Each number is 500 + 25 x the weight over the matrix's rms, rounded and kept within 0 to 999. Layers, rows and columns count from 0. Numbers have three digits each.

# v: layer 5 attention value, 128x128, rms 0.0831, rows 49-95, columns 64-127
# o: layer 5 attention output (transposed), 128x128, rms 0.0434, rows 49-95, columns 64-127
# q: layer 5 attention query, 128x128, rms 0.0858, rows 64-116, columns 64-127
# k: layer 5 attention key, 128x128, rms 0.089, rows 64-116, columns 64-127
v49:508494497512502512510497473499553484511481496521477489495468498503512536501546491538494489520458529499478524524514541482492506457507487457504498513490481526493511503476491511520458488534488464
o49:517472498513526522458471474499454481486511461504521480490504519481508495494509499496513496491506493505506491482487486476471504489518475520499511489533528469541477500535535474468500514549515503
v50:459487530498506525519481481459467512494480480532509523495476488530504488472491469494512509482499472477502485505505521505487503513494535531559486464502522499475480515513490472532527498502529504
o50:517529476484474530529477483487500502480514532473498465550488523507504496517515518519483490522479514512521470505521509457503501479497514499478505511514471497519513515502467498495469507465477499
v51:459527496533498493452511513513492518482468479534479493481455498501507483490485530487535519482502489516529499490458512498485506477522502495489458500509472447497491499486509516516512527504519511
o51:495484483499491482546520490510487512511516479515479473491492505486502464502514471520523499515482502466484537523541491470510530491493512501524524470485500504523476498482515495480491505511489502
v52:505500528525477494509511487498493502533472514503514474480466520524521519508490499503511458494501502500538501535525470521508487505545481491511479497507485473523521486502489532473472481503499530
o52:516504491528516503481504502513504477506479481539490465479495519496502484519493499488499499492549490527516496490484557497495524468510492476539519481498502508474463528520481534495488494486490531
v53:497487469494529517516503490491488517504510486472478534506468459521564491526480490506518477487528532512521495479466517510466493532494518489523501494485499478542498509491489517544488552514515483
o53:491526539556457517488466534489493496488472488514509500478491541489489503500524508488504503521453494525504510517522491492491492499502515527460523463513501508451512480493514508516514474501502520
v54:494504507481533477521471497446455498531493505526507483494441521502514475533490487480518491479515491482507499503490460501493505482516528493496476499492467512511495507496484470499526483528486480
o54:517491497488474528494488476506500509484480471477517502502478503505491499492530490490521496505497480508489514517503491498504484506511507506488504480505480531469508500497514520499521492523484513
v55:485504485519509465498492541493510501517509495505556468510491522520490507511515477498497472562547513484491512505490517536466501466487492487479472507491534500474493478486492494491477519496494531
o55:499510520502499515485474505519504499505497488540492521506518525497495498514493508495516501452494493495500537463503505498531479493478498510531468540484493465509480511513543480487524505511497474
v56:464512465497507528485560522497483510492476478494481508501491503480525521507532511510447504497491513524533501479488479486518500488522514512517497499497480524484500519544520513493523541521482497
o56:503539496531475492517487493490517486544506475512476522488476466527517503489510479495524489502530508495489513515496507489476497456522488489494516504485512484471481492476513496516496499479512505
v57:495504485481498501473500486508499492499495475502455495495499503509533495524523458512472476468538521516493460504484511513469505501496452519505531510494530517497513513523487458496496516538479517
o57:489510505512526479514511518499485509505505514477516545501498477477484538476514511490472496508484496481497510495526477509513499464512477486507485499483500486540514473511511520463504518513512498
v58:525484491541543516503530493490551481523506486482498478524505470493511530493473462510509511501502468519516536474466469472499529492518490467484487503484530507481481528503524463504500496475538460
o58:478500501507486475500501489523482513529499501527483460442484492517524478515503499518496505509511511461495446516511496487528524513509479500528503543541477494509482497475485480499485484495478541
v59:510523481514475532511505479514537482478506464515453480518496517480470490500523538543498539484494518492490517474498495499519520499514484494516487460475533520495498520517476525443466501523507505
o59:511503543507494464473492504479511487497499516498518533492498499508518518467487455480491508503507495524502530488499489516453547507459516508530467513515464471505544522493499502488510501489494535
v60:537519512488514486521466503503502487556492515484482522510494508505526527549523494499479519496494509494500506512503524501504536483517521500493476484460557502510482499500540508504523500506485525
o60:482509487526491518496503513488499511483478499519489519513518507483514511490480502493552494481517498525496473448528533500518484467495469506495486505512484470476486527496498507471520521528486461
v61:523507471480518501496515523485503496490501522496513498504495523505517500515499475461490486480452523478523567521471501509506501507462499504462492491514478507474498486474517520506467457497493500
o61:493502532504506485503478477510492532476484519524525487485462464506539508493523533514495523485475463508483478459530500485498454509478508522501508511493557528529497484499469494520499491516510517
v62:508506507518475480500450531534517513518490519479495555484533505502467482468497477456494510457467518476481503526507506521514474459458501479467477525485508492465501489492498510468508505476454494
o62:510512487477526514479491483490502516456526501523503525520523487481466516502472521524474498528502507510526507463540513525505491504529497543507515519492508513501514507476488507526513464510513489
v63:457475557535526517517512482507471505494506485536480473533518505497476472480495495544472500490499514510487513525496486481491492475538518487476508484499484494520486505493490493471533527513472517
o63:527511501497492500498534498487508510510477479501504497535508512512490522500519510495522499539498517482516503491514521473492521513487514489542495481479462496515512499445507494473522520509493479
q64:519491494504506515489491511481488501527492492510515513492510512475508495501482511483499495470509493497504517489497508486501509495506500503478499500478498506502515506504489504509507513521494501
k64:502523493508514521499513489500514478481525485507485491515474524501520509478496491483493519501516512512506509509508518499479500515500504505498507526509486514500484493495529505509518499487503501
q65:494493507514501512484518509487491495513477485536498498476521494501491511527475520493510491497495487533497503489516517513485522520477508482507519488483502501495510478483488498485506483486522509
k65:488518483499512502505503502514500495486501514487477491491485490493515524524506493508494503489512503512498507467493483492507501495484504511480491489494510498503505497489516498497485503497474485
q66:499503496502482482471504497522528502484529527460474497510509479518518501483492480501489504512506518474502494503513467515528501496522490529501480500512510482485505519536517537518507524510473486
k66:525491501483504512502512465492507479509517485529513514509487526520489482497500518478497517501517487480504510519495508510476490508506500493485512495506479519509486491516509514483507497502508495
q67:521511490500504518514486484487520486528483502494488506502522492495499479500500512501498503482484505519487488501485505486492505498496494511478508486499495493496496503497507499505495515496499509
k67:497518494487501500501510499500481487492507515503497493488495496509510511479512507502516530496528523502505501501512488492494513507499489488485517537518503490506511494505527501504506481505494479
q68:502514501516511465495502486510497502499523511479494491527493514510497502502508476509498503497499507457504521512499498498519481513492501495506496505495507491513479512520496496472533484497489485
k68:502500516512496517492505504512519490498509463512511508509500508504496496501491498508509501507511492493511521507518503495488496506502512501514495499499488504486477494515502527509486484503491490
q69:512495481518497478489500507492518504480529509465500483508497487498520489491500492496475507488506505478498489520516481495497526502518500513470482483514499487492493515516507515518495511516492498
k69:536511506490501503495522483499515488499527491515487511492485502519479490482522491495500520495528504481506512516490513473497483494493499500494506522534488500514497501500524498489488478479493501
q70:511498507531511496483508500499502503474484494470505503528497508503496492502493494493480500493513491483494526505487514497513499495491507504485495487521498496503495511524511506486495520506520493
k70:516529521501499503505511506506506498509523493522487519505470510495495507495513489497499519494512494481489498500503497493514496485511502512504498507529516528495487498493527495486491501500495501
q71:500492494489518511494504518483494482505451511543513493486498503482483516510480509478505506509504496548504485492491507494489498482500506495496504482495488517504519492488498512528479514498501505
k71:516500488491478489538489485502480509502505539510492457489478500528483510532529483520507492527486479478490502512480495481525486517488500499480483478498512487483510497504488467482494498486496493
q72:512507521518492457512497474485519509480537499453471481504519504499492498487525514492473529478525522446493472505521494507509490501514515520491478520514500498526488503518503514498504517502496479
k72:507500498480509496498480484506503488470503501507500499496485509524495528489481512512477502490487515507505475503506511511446523482526483491484503517525509519491483510500497494511526520521511516
q73:501513508488496493510508491497496513515463495539502530518560482485473501478486532483479499492489480557480500503503495491465527495523505487496487511487507480497504514506510492518499518523498538
k73:485521493495524508508505510501491497501485518492491489496518485489484481501512520484485492509493516495487495481504494509519506508491512492511483519495497481534504500495498519498508513514491469
q74:512478495479521504488483512511497508521474492551540511493519501475485502493497524460504519489518505560490495485526505491499513503513502499480478480481501511491502508481512509531472504480464507
k74:483492485468482478459471506498501519512497533481474446479490488518499532522487503529494499490499518532509492498496504504483519529500527487507516493498485470474496512493468496499495508513507501
q75:509495503486498503542489502505513487526496494508508505479485489520497486504519510521501505501493494494483481526514513506499501518511499488522499510487508491496505495496490509512529486514489501
k75:517470506517513496486496498479504504519508485491518531499519485480481479489479518489504513512527494499511523501530502499490477503509507515498482517508503510487465494488496499510490503490496530
q76:494498488506498505529475455492521491483481505486491541525513490509475508482508512547483479545467488494500484525450504487498483514500497495536496507496529508497503482516475482489499504526523502
k76:517478492499486486487516516486527502523520508498504521452512512497478487500478491482510531504514500494514509496517503518487487523487504521516479512496478508464499499493507494498504508470501509
q77:482501493517484511454512524512480514496518494486525488497477488471539482517495453483527493491490515475522493520485485521528471484473504489468493498497489508554484477526508538488504504458508491
k77:489485499531495544501510488483473502488536450490507551504523482500517451499486463494520496519506472485487558505532503460533471473487479511494477489492479481507503501500542505510482472476476534
q78:512478515475537477518494527520507500532469533536539490495481543471528493489476465482517462476510495538497509522500513510464517477486507494463514516505484495521526484499498472512522482518493506
k78:565463487477536511496544478468517491471502468528518505487527545527468469476553487480432511520519487516488504505433515507430520507529507512492475508501512511528518506540526503494512507531492488
q79:467531443501451482445524490496453488472527505459483439494472479514546520510525481504546490501513505490522484467491491507521514427530509509480510462554465520514454540478510496516475559524527540
k79:483497503495505531491524526487527487446516492511517488501521558545520515477496487486501499516473532478519498482466507529443500557487467498494520501527483535458511483528524475534525497533525498
q80:540481507500533494492470519460495489496549528493549501486488526509515532487500519476464500510522494488477556477476504507444474519514521529471497516523469507483512512491478506557538528524452516
k80:439547498507468521465500484523541527553539533528483521480486493509526505493475494485499509502502452510484518501507500504461450569461508522504472493516503541437531468475488505522505519461513498
q81:538487530516502512495535498530472510562459469511525561478505453478508474503489491493513520472455535504520424529560495538566476495523484471498480475500448523575483493512526595490539509426543450
k81:558593471497539452484520518548532473551468532537527539461487518409490488453470505481474552437497535473482483490488502561462508473513488513570488505519506522501534504491462514493504520479519492
q82:491424522474508460519517541518515455495507459521532480525449557546484491467447548476543495498518512509534543470463559523500496482543469549520517490558420516455525483467496465532526505531557483
k82:517532529509478482488532570526484514501471543498513541468513561486488498483496476560525445517447504489502524480487537465493495475475481542430509471453490508472523492503513516492471499493533531
q83:496513470485557480472506539481520509533519444494516425525445486516571534493485507469456536439468465431485502480527499524512491506551476518560464448479460507482523480521502509519494514478467494
k83:560487501461560443493588514479520441512532481526499480451488537522476472514525435465490520472451504477514523495501477545559568525517425465555469476460475466480505490517510490485524486498511500
q84:469472503460530529506451553467549493499512494561524515520468491523566527466554416511471478498515507498493509515480469518476467476465506507503492517519539516520558452505515536510435512478519493
k84:454505507469497547525523519526537553506539504554485481515497472530518518468507459500511533533512462469557441503428461512532432563473477475502549522524542533515495458557494493532483467487492456
q85:495523514475482544425507448500471508480494492492506498501567516488523496506468508543476454563479548505491536489449530426428490525535519491585509449532412486512474524520469484482487557485491525
k85:502540483469531525503503494517465455484470467509535489499509519452496480495481495517471502461498450480464510481464467458457472502551515473499471526508470459533520498522479500511472465473520523
q86:543465512439434548516544477510538395461525490526528488490485446511497483541484547559503557532522520440492528503477511538507527523493499472506554527472482509555514481497504502496519455526495470
k86:511500487444447540521469523478455457478525515559535455528462507523465486469520475528556555437545470478480514494492482499488538469513544504562565518473461488507512546483561521489509495525499492
q87:515472512490496541458524486512417536505467546475483529504550495484522511529498506469484540457485509506487483500505498507512456535459461502466491499477543552467500556496572507472594481469495515
k87:505499532497497497492522478523464528439507543548444538503499520470563521489544513508483477461498498456476500475454492532579509459506494512517444489466529552506468555466511474499487501507513529
q88:531524521519538526538533508453561456483494460508432507470479480593530494535488475443535492513478468547521480518460476529557521499498493527516530477526527482498474521504535511519497428464538459
k88:532501536559526531509503570452558531485510563467501486445490484530506497479472526516482508503501487522483476516492477474521502448463512526527523494490515539469464485542528461548571454526497490
q89:470489539452498487436499453546491477464480498522547575495582525507507553490520480508437490492460548475569535529505572493547515460489498499438533483525484491552492534444534464445457483489468542
k89:529503513493500461541555512510565510491514484485524474483491501554447537546531476484535533458470510508510516475481497457478473470491532520537452520528489465512515531426494483468494481504549559
q90:491575534428463487495535488487473519533524469435513481529477525503494537499466456466512498512505589515489481490517520472510470542514532453486549466529473502549507484501497503459499576546533448
k90:518500522498426489496489503521497467512488459509439589532474551488528518474422472486517536499517465519550526530529489503484432547485486557472514471563547530513481490501567482476516476392488524
q91:499478506488498512500525523472544547475436506512478489480487514471510510497524475497540531473494492530503525493526529498472487513446486441443530489497491490495524505582466520470529564535580499
k91:524452494457451484494481509491480486522444522499459542501495441439500529523510499552513501468518450531475526557533482496521511485477543470506485529495503479514519467575470498465519546521496489
q92:470507474462509498509487463489500537523545486506528482548457485480541540487513501534462516517526502580526483448506464490553470454474481512542457472574542500507562487467485459494542494484483445
k92:507576549506514466500532455457559535516537469528555547520479472479489485530520543540454476525542493527508475505454398478513513480498577443495472421517568457501565500546484508483501484483507492
q93:532486535486516490495450463539498461499496502559456477511451546513538508467484453490534520550540527526556587572499438532551495522514561469507555523511453512482534483522535485530502449464455515
k93:459508526462474482501530471556501482483501470496528452520472523536505467469489453474541528576494542513508521489436490470564521524455476447501538499539522512451548499484466491534548479555516478
q94:524555485537503532517560565515466498477529519497542531489517514532485523484422517495502483529461477504499461444483516513492488481453466507544447489501539504476572523525552510477565522448455504
k94:538525501514519479515493513516464529458490540507484532446550508505489517507468480493500438506486505524517567460472528510499530482496484547476562469499516438498549553544482464465534509476481508
q95:510430478491430479452436589490469523462515483524450482559454595507498511500499566523523503508463484464500535506498547470518498423466427482519548508496521551499481480468519504517557517518553532
k95:516523481475499490482483488483430558483506530522434515510472587531461496506502502542482491536477469499542497506470481455544516469519509560497450545464462498515504475527524488501463472490462506
v64:469514488528497506446467573501514480521479522439501481494506512526508484496470495537486488481466499508547459488473454500532520516483505476514465476481538472424519541478477540529489550484543424
o64:554479493554541484486505456492524466471488456530480479447508457531442487518474516475533524487535471456504461471495510477541519509561479576499510463495494505495478483547511494523460417512518554
v65:450494488473509540548491448520508511529515515454487517545523501477477484524480462536475544561511453503527497492511481513469544511444459520508432509516524499507484537522546521485501470541477503
o65:492535480493506497474528546513514452457496506473502520482441489494527527507571525464494484428439491544507510505480486562523485494547469533470500420494466517466543503490494463471558519514525510
v66:490475521468463508467471501503459518524492471529520579539535501555498514511471558428463561488487485479495494516514514479552487487484478506470508500492486477514533467544492491453529552482515454
o66:517517516485478495512521458499493457488509511472498488530545468458436508493482535539504469481503519497519457501507494564519506500539515511501562513432496538464496514512512470594470472454493484
v67:423520521494481467488514480475497432469489521510509481490521460488483471486451565473492482524505488387462512482491485502525511522465503524504481516436538536482485539484501484509499472484503515
o67:526429456479514436462526458502470499517503524501472497542468471546526498503530492503504565507528457475550484511507477530619543472453527509493511469515522509472472458556461519503494461481487490
v68:529469485457492514508538477499483484507536553488489497476467478517585496459475555514485512542491521477489447495534449531502497516487508518428516496541485445472513525562493540469468515481531482
o68:582443529504495513541472506510473508541434480492552508473477514525496467521494479491522513469518522513463455506485503530440470519480491447487551480515546603519389516498557517500558489449482464
v69:490486461477537460540435459490494470469541513562526477536525481494487472474535502503458552484462520534465491528461502517514476521517516556484463444516533509454507473527505510468536537541504494
o69:479538511515448498492538425508538538481537526426499533462501481534531444509485517501545458529489531511550558499516518514538528490490534501491568536452496475482496519446512526553501497459454463
v70:551463525482464469479498476532483522508512542511505523496477477442469488472481441427528457508552545500468475500551513495493490564486505503501503491423541452499472544491517436493525519525489493
o70:530505510514498486538528550518526482490454458511505506499494485473513467489479511542449487532473491475538526449510520472456475505490520481499531524582504565454520523553503511484502534485532484
v71:471496502497508490517471505476458493503517511471582519523536488455473516474501509539486492529517527451485524434512515536490489511497508496510503444490488454493505471519533452582567476551445475
o71:507477503496485510486514495541474557515532471459456496468557458548488502531499519519533480502472490499480519473527514448499480462500529517517475560420443522422497510504496523398541492504527484
v72:541526491528522542541455524516556455462501455469459539527512531490449478492529498518481466488477500532464456521433498461489543563452495498503509475455523502460507531479467488541493544545511490
o72:501415451524536531442537511492486540499496514535549500464560501488474514505489523475500452476441470497514474488497449515507489482470441542458462489524500517545522450500533492506500520469502550
v73:473511469511511459480513527458528519508497464526464488445515505491522449512500490462520508527463508521524530548479426531481509495472551486494477484498480518519455522516491536504498446492452475
o73:547536542486531531472505430487478518491506505479517494533437517440514460486520492482519513528496487510524495500529453542505541503463495506506509496478496551530538508451497482440530533496517493
v74:461512504502471498484527561497532527496490520503459496471513514501508497512539499471468489515544458462439502466517517474452524476516494465429517475528498539536454504451461532561502529457502489
o74:513478465434492517546561497450506459493444536499543455480514478487497536469495524524546453493538521481511424506458529496521539524519487447499460516506417534488552507526471517496515514570499439
v75:486527533464484506529479501458524525417507505534518516493485512454509491507505483560481475507525531530512470502512531481447477520504429436514505508474548458507506504449502518438448449516474519
o75:586496477532439486501531511497443500538509433488510503506469513474518487531538507477506480518480513507531536429507507461501521479480512474484513524553490501571540585491536479509541490527486536
v76:495514502532544529456508499486443541503551491479441481509497513473520462481481480486538481493492494562485474445466484463575473492547490467543549518475508471495554501491567536469498493516538498
o76:519533501455514498504511493471554495499478471526481507475496494536524522567551518509513520508493518504541455520441465462397473484495491523477449487514465453525489501465474556540522477510508534
v77:497459484443497490493523510486543507501538483443529531475456532482561501531483491490489493534520459501476495491516526509542518488443515499498495510568519496499559530409444464514534496507538560
o77:470553512438509506501513535500504490493517480517499506537484496551520459468515533488498488454479511472525501553537472535539479558481512476519516542522509553567478468576497506446442487502509451
v78:509500511490457497519486473517478518500500464529511534442514510526506462491497542543478538524521521487546516473489548501490444499480495418505502502480525519535481452509522521563504534524542517
o78:508527498518538506492567496482522464474499579444457553528487540485488532534490458491472491485506507494440514486509503505459541524537538483504495489521470442532433496515507517473531479514504473
v79:507427529577497471507512499501507517473495482531499515472433470488472496490519512456471422493506475505467478464511466495464507561494522533511548541535480433507517551544526445532505542456519538
o79:480502476518500515532536525519488465508508530470457463474468507441508524512482461525483545575442501496522502567426499461479568483502466426513513516480494529449461476497466552479480522516504526
v80:505515482498456516477454526538489542527526518408503510488471575514466497496520475494411487479494496580510439459539458518480470526488460508512463461517449493479481480429455491518504460493486535
o80:509457544447544508552503493418474524485572504555419463461494441516503515510504497498510542511512543526486558496459560542503449509456463486544519510541563479513533511569473468489563496493470473
v81:465525476420499473509514489539497475493510501523497506547508509463481443479512527473554484506497511508459479538518534535554477462516498530482509505512462539529524445503541492541514540473504549
o81:559477438540508545501491473554456537533476501476455521483505490472547493479481509487494537452496466495546540486538486564452455521556507543508463472460524450501499520563457521504449464509519491
v82:463511490503486507554514544460426513518472451529518486470496518544509539438527504404526478546501479531443556483530453515483460477508458490532496559480504507501490568503505500463466536459495521
o82:504518547516519470533491497521513491528469508503479513565537441460480500526503537488428511497529481532538526462458514499560503487467503518469519448533549494517506492492464465493476483533520517
v83:526464470546470542497497525568516466510481497481565476472485487544438506527469522499519492507485530521441514527526506503532463565540487513475482555511545531489540476530496487478484526523435489
o83:537554473540530457452446460458503537482531459520482484505597506455504496497500501510437484453446577507518500470486494466463490528507489498520478552496483468490460475481527492531465512429495548
v84:480494454538539521516517507520510523495510531483458522449516498476530542468523484514520531504489506520500471469550509473498490543494528493497498493497537516514480439524563500489500521459462439
o84:498594504536486503534505514497448514491574482472535509480474543521449425518450502484472496522493497496522461524438518518444462555486457520497504502485499505475533484503473432498544480481535508
v85:536525539505455489478478522522498496512564480485487491527485465438506465492555526532522501466529515502524536474516499455476535489436514562516489481494492476515484516549428479465527527530477487
o85:521457440499477471493525453494507540478484543536509538492469539532484550486531539511468485503533422499529517545456558453480472496504482514535472498525544534382444523458505471500470551522467554
v86:464424542532513530538522463504506514535519530535490449486512564542423479486478511522482467411518561495486531529516477474558540518537499515491480505543496486533549517523461478523461512478519505
o86:507498475501469515461523533525479513474459469493467448470527501557503503527468502543533521535504462537473504496473549511430496488499518496555522508468509487520552458528487530547507546470517486
v87:470483481539514485465479511513536495501506528523445503494464493492467563495477489499431486529517483472509497458490499521532510504554469495532523512528498451556470468435467485468477523529485463
o87:525465537519463521540466489445495537501470471481489510491488469490565455481517487542475540488526543492518482475461532455489535494519527505545454519494502498518476536505538454500488452477504520
v88:514534538451483504483515476503499529444452480415530491502492480551502513498520496500498511524504454489500518571515539523539555458512488453480510513513554465537489481516487474464466474523557471
o88:519473502441508500475501518510518449504507577550482517484448498501465479501459516529509555509508557525475455477492478509449506486519528472496484474499464522517518477534477456532522549482520520
v89:527478518432510583495502531533545523473533526465494520501466459441453478517513492470469520491546519441503505469467461476566497541526489522485465552558489469478495535503486530507510529533451488
o89:491558477501500456519550536549497537486506478507453430470445480512511496467523439489482493529465509550486552537499501502525470554504537499488512458534492576489560519453516455524470447455523534
v90:524484514571479501486481500497518478538476474514444532503460506480535513482489563488518500519599486444471475457557491508495547523566467501483518502534462486511520549453463537511458484523525497
o90:493500514492553502515516534494441556508466503462488481556580464479506526471484486498493490518465503528572463554491529520510519528487509490472457489488482501474495514554447480497494524441509512
v91:538525456452536489481423531443510444521451496485514414488454522496537496479507515546466517523503548541445494479536472431498511469493509496510519543468554502440448451482523472435475515505495474
o91:559464493444526466492512477565510510483480456492515552522544490528516514463515456398478467477558512496508525488433467520502499512505467470490545547534472488525499523534474498493487484596484527
v92:460462468529520446531530511522481490492484505490552476497528432487460492472467511554495495551531533489544485547510463476520512521535509523468457492492477504533507572432513504520498508512542456
o92:541466567548478513483581533510487484539507426470490477526512530479509468514494499490489496461498514500498503527550512509510506496528497472485531493488490481479504395524529469502512528513534523
v93:494492523488582490519542511499507489508510514545498478453457487587431493520467457452492534566533468503512498518491492479517436512504454568527498513461498468570479511477493465474519488538471505
o93:550504487441471544471520501499481556527508517540482468516469497432509456547529483465562525432490485500486532477460499452469561471543521493494474471524463485503429507513499499539535559501511514
v94:523565499475540539501534508489494515538470501503442482468511486515470529458557538520472482495518519514526485490492525485518517554543514515427509540525522494488537523473525469524536437466480523
o94:499448487526426439498501494529439499529526549509566529482512503471496501524460475485598526475485493516482509497497508550491518513511438490523519544496478531436444500527523509516526549520498498
v95:491475530515499475470446481516554488500536552500476491498563567548556505403448550501496517484517497469553482553493527532494534517486490524518468481513492447513473515549459478475471507421515537
o95:514425465525463459442523556502461505501513478482549485535535463485509502536471494492489513517510522517502495500514557439451536499533488554496511511510492513572470485474457485491483469451537422
q96:483452512515509493506482489490501471487505529469504470494489511521531520495506473460446530518452560487511531530439525500480473511558560520496457527494457502485502480513543501459472505543522476
k96:507488462526494528470458520471506476521476551515504505498526472500481472491499509519479480511472497462522507453488510529496499511476517551495520506471494453502546538463466528513532476472460512
q97:532499491496511504456505496497469494509480533494528512512510502492500527486543470534503510556545540528438531493466475507485507466519519510506519490499474499549517500520487470515512496481445508
k97:506484522471492453485479499503535487501533519461493492519515492486512513501481520500478511496451527502494500503507487520520482486481503535486484497492523519489508483537497521518496506534482453
q98:524500470525492552512532494531514483504499525478474520526486523501494501523477439495526494486488479485526539511542496484506483536511552522483530514459482514491496521516488511458462496477493475
k98:518511499484550470472469507490488515527487452515521490509526489529482486514503514501538487482492504538531470520487485470440519531502467497482520528490521495472524511531526495464498543480510519
q99:455478470497529535517480518511493518487501506466530499512515492539481524478522497493495498502521549550497475473523453520479526497534518514506514468521493513477514495510535486505466503508458505
k99:488516511511466476510455455526516489494516478520479459495498495496498497486506526508553475495495483502497526495488490519495501476514528512509467489527503529518490517509434497533457469498501510
q100:487470484494503527493522515491517498495501513484509530507541479494482512502469514505509521502503500527477514502498498502479517503510532555514516501505484501501508477484518536523499501505480480
k100:525525515472489529506507475484505514489506521513485507504500481495479539483530500504497509466498498493516494492485514482471525467474497512497497476515517515497511514483487511512469486496466514
q101:501508518454483466460474564520463475519468489499492484476540499522525489468517498483523479467540513533474464467473532462536484519491515476517477512493476509509506506483533497504511490498487482
k101:445501519510520524485478522543514492497464491509476474516514526477530483527504525489542495481502486467473510445536507506504502495541511486504478520481506454543475486472465543504525501498533458
q102:461535503501458476514458516466503512546542487502555488475427474510550500531536526502507493497520481465475500502535506485462538488524486487498519499492526461467439471465489473512514519456553542
k102:489534506527487484516523487545518505542501506492534493482517492515490512492520518466496491521510522488519514496490476508487482518487500438516529520480471497523522516495504506489490508486497539
q103:502460492461484572476531499501485502509478474495470481481565451478451512489526486508529509494484527455493493519504504495468516457466503499511501508549520502552495528465519472533524532487535505
k103:489485500520517493522483499522473485483485444516513512543507494489488511548497518546467501504492519478531512498538486493509509474485489474471453529532494508473483493516523495550491511500510498
q104:494512499442500490511498520478462448500474507495486482488516508526485512460518542483558493483499497530503470495462503510518497502479471504493479512514471512494499513462524457523567513486500533
k104:474487493475506540467474498535466506502486494514497477500491499473516489529495536496519491493470504484474461490499507505540486477516514508532458488490484503486508495457463504520519512509529513
q105:541511499514514493458527546511503509492520481530468465483467491519502502534504520511474485501526451463492451523498512523489494490501480524515539506514513479482508523459487499499488530508522483
k105:529502484511489484528507503499490512557494477515566512495525528510484492502470444503503484447514506498479520511551464480487507497478450516464526534458520459530494505494515526479469484466491536
q106:549498497474507515513500503474491466462499512551473499519519558512449473511473517501478492542482516476476519489486497475499457515523445493505515505565498495487503486506487523493495515502523488
k106:476528487473514496480529477556474530517488554514480501478466520452489523519479458515488489464505527462461517533475488497511494491484487494471489509549464502488489524487502497543505472495484469
q107:489499496492529471577507505510500503501497490483478523509476502534454542495487544488458502490500535517452482470517488509478444533479529480475462517525493472489504476471514525519483514510491475
k107:493495501486535484483468494488486524510474501510540510459449466494515500521473542468510524495454530449471468518511462499502504506526506516517492500528491519527491526476442474498494562456505497
q108:508511534485528465495460505503489502513505461544477536496485481557525497479514517465455472508503504545512456468523496516527561521526458498535493514486499466483508486470511497511510517488511494
k108:464496491515514508487503507529526523484496538499483473505488505499493502450472516471495490494520524535514493507536483548490477484539473487505480485475484524466516492503468549486491493529536493
q109:498492466541446508495515444543519500499545527493485473498479496477499481526491471540498480518465536487491475505512479500509506483499531524509504484501515487545498472536521496490480473524507482
k109:495477494528475505524482525434518482463479481531523524567501507471479505484487487461450506519518488519509533479511499513441507467496500544504504485529530508507514494512497497493470495501493556
q110:503488513512479516487524486479521468461511482500463454532501474515527498482482509491492487539464497516527507511492484518480483531530485488515460512499495534490555500540459513489512525479532491
k110:511504497468484490523516533507475558464511558501498465480542529470489528487487482503503466494504511534503512495517527497483502540505520518485511492483499461519529461542490494470489485497524471
q111:499482495489491491509464475491490485503552493521482486491505505542516524478514570486480504510515542524476499511486505490501530528496488480529472506499530480503488487474533479536504488530532518
k111:483496489497498515508498521523492498542527530470448421519474483464531540544517524551513512514486489508509514505506538522512481509466487469522519498530480496478515511445459493523538512512512493
q112:491488498464478468517487496493498472519479504533493485485507569499477512513468444450491499522511497502497485535489502450554501518495481494524493463481502491507473489484515499537510484504454509
k112:513473471558497530495516517509522495553482466487519487510501526502520467516533491493509511475494494495487454459476504494516465494500448491486511488469483421547470495476539483512497487517489498
q113:513474518499488529504475491503455472457483482513465530504515529500434494507455498539501509487498485563526516458500500549495523523447501488484527526482479527498542498538461470473514506508514550
k113:531479486469509509488470509472517505520501545484513534480491526513441467528504535468496498535484457551464519467488529519472502514516585502486525493481470487534477489487481554464483526474439483
q114:470511483540532505484439451482523516459492473506500504493492536530509517496562477478492499532565471503523442460491511531547513501488481474459502511482483532514508510494496516491523490483524478
k114:521464499482463501465498494500486462514523535499511521506504533501517504490538506517510553500530506531523510470427484505518454518491473509494505517495501460508493464499539516471484496543474505
q115:446487483473484484454512521502469445519521512496524498464518525544498528482524494491512476506462511502453505467483474493470580583556538531503479494487509502475498489496509547463514489479490508
k115:483505498552481494472493508520525512500494506489501490533492524487491520437519491511506503447521521463475465442506493464487505519492529519472514486474515504495467470476483478533538484531508515
q116:522491472506502495552494560475469507498468491529475485489507516495468504477505475537477490551494473496510507497533493510457565463544522496503491512507496494528500507489535508509530462502488505
k116:495494548519469480554477530532505457481490523501501471546501472427484449511454493494518476494519507489469507466514489539492485484518513510533498451483496492521452455455478485496470503465517469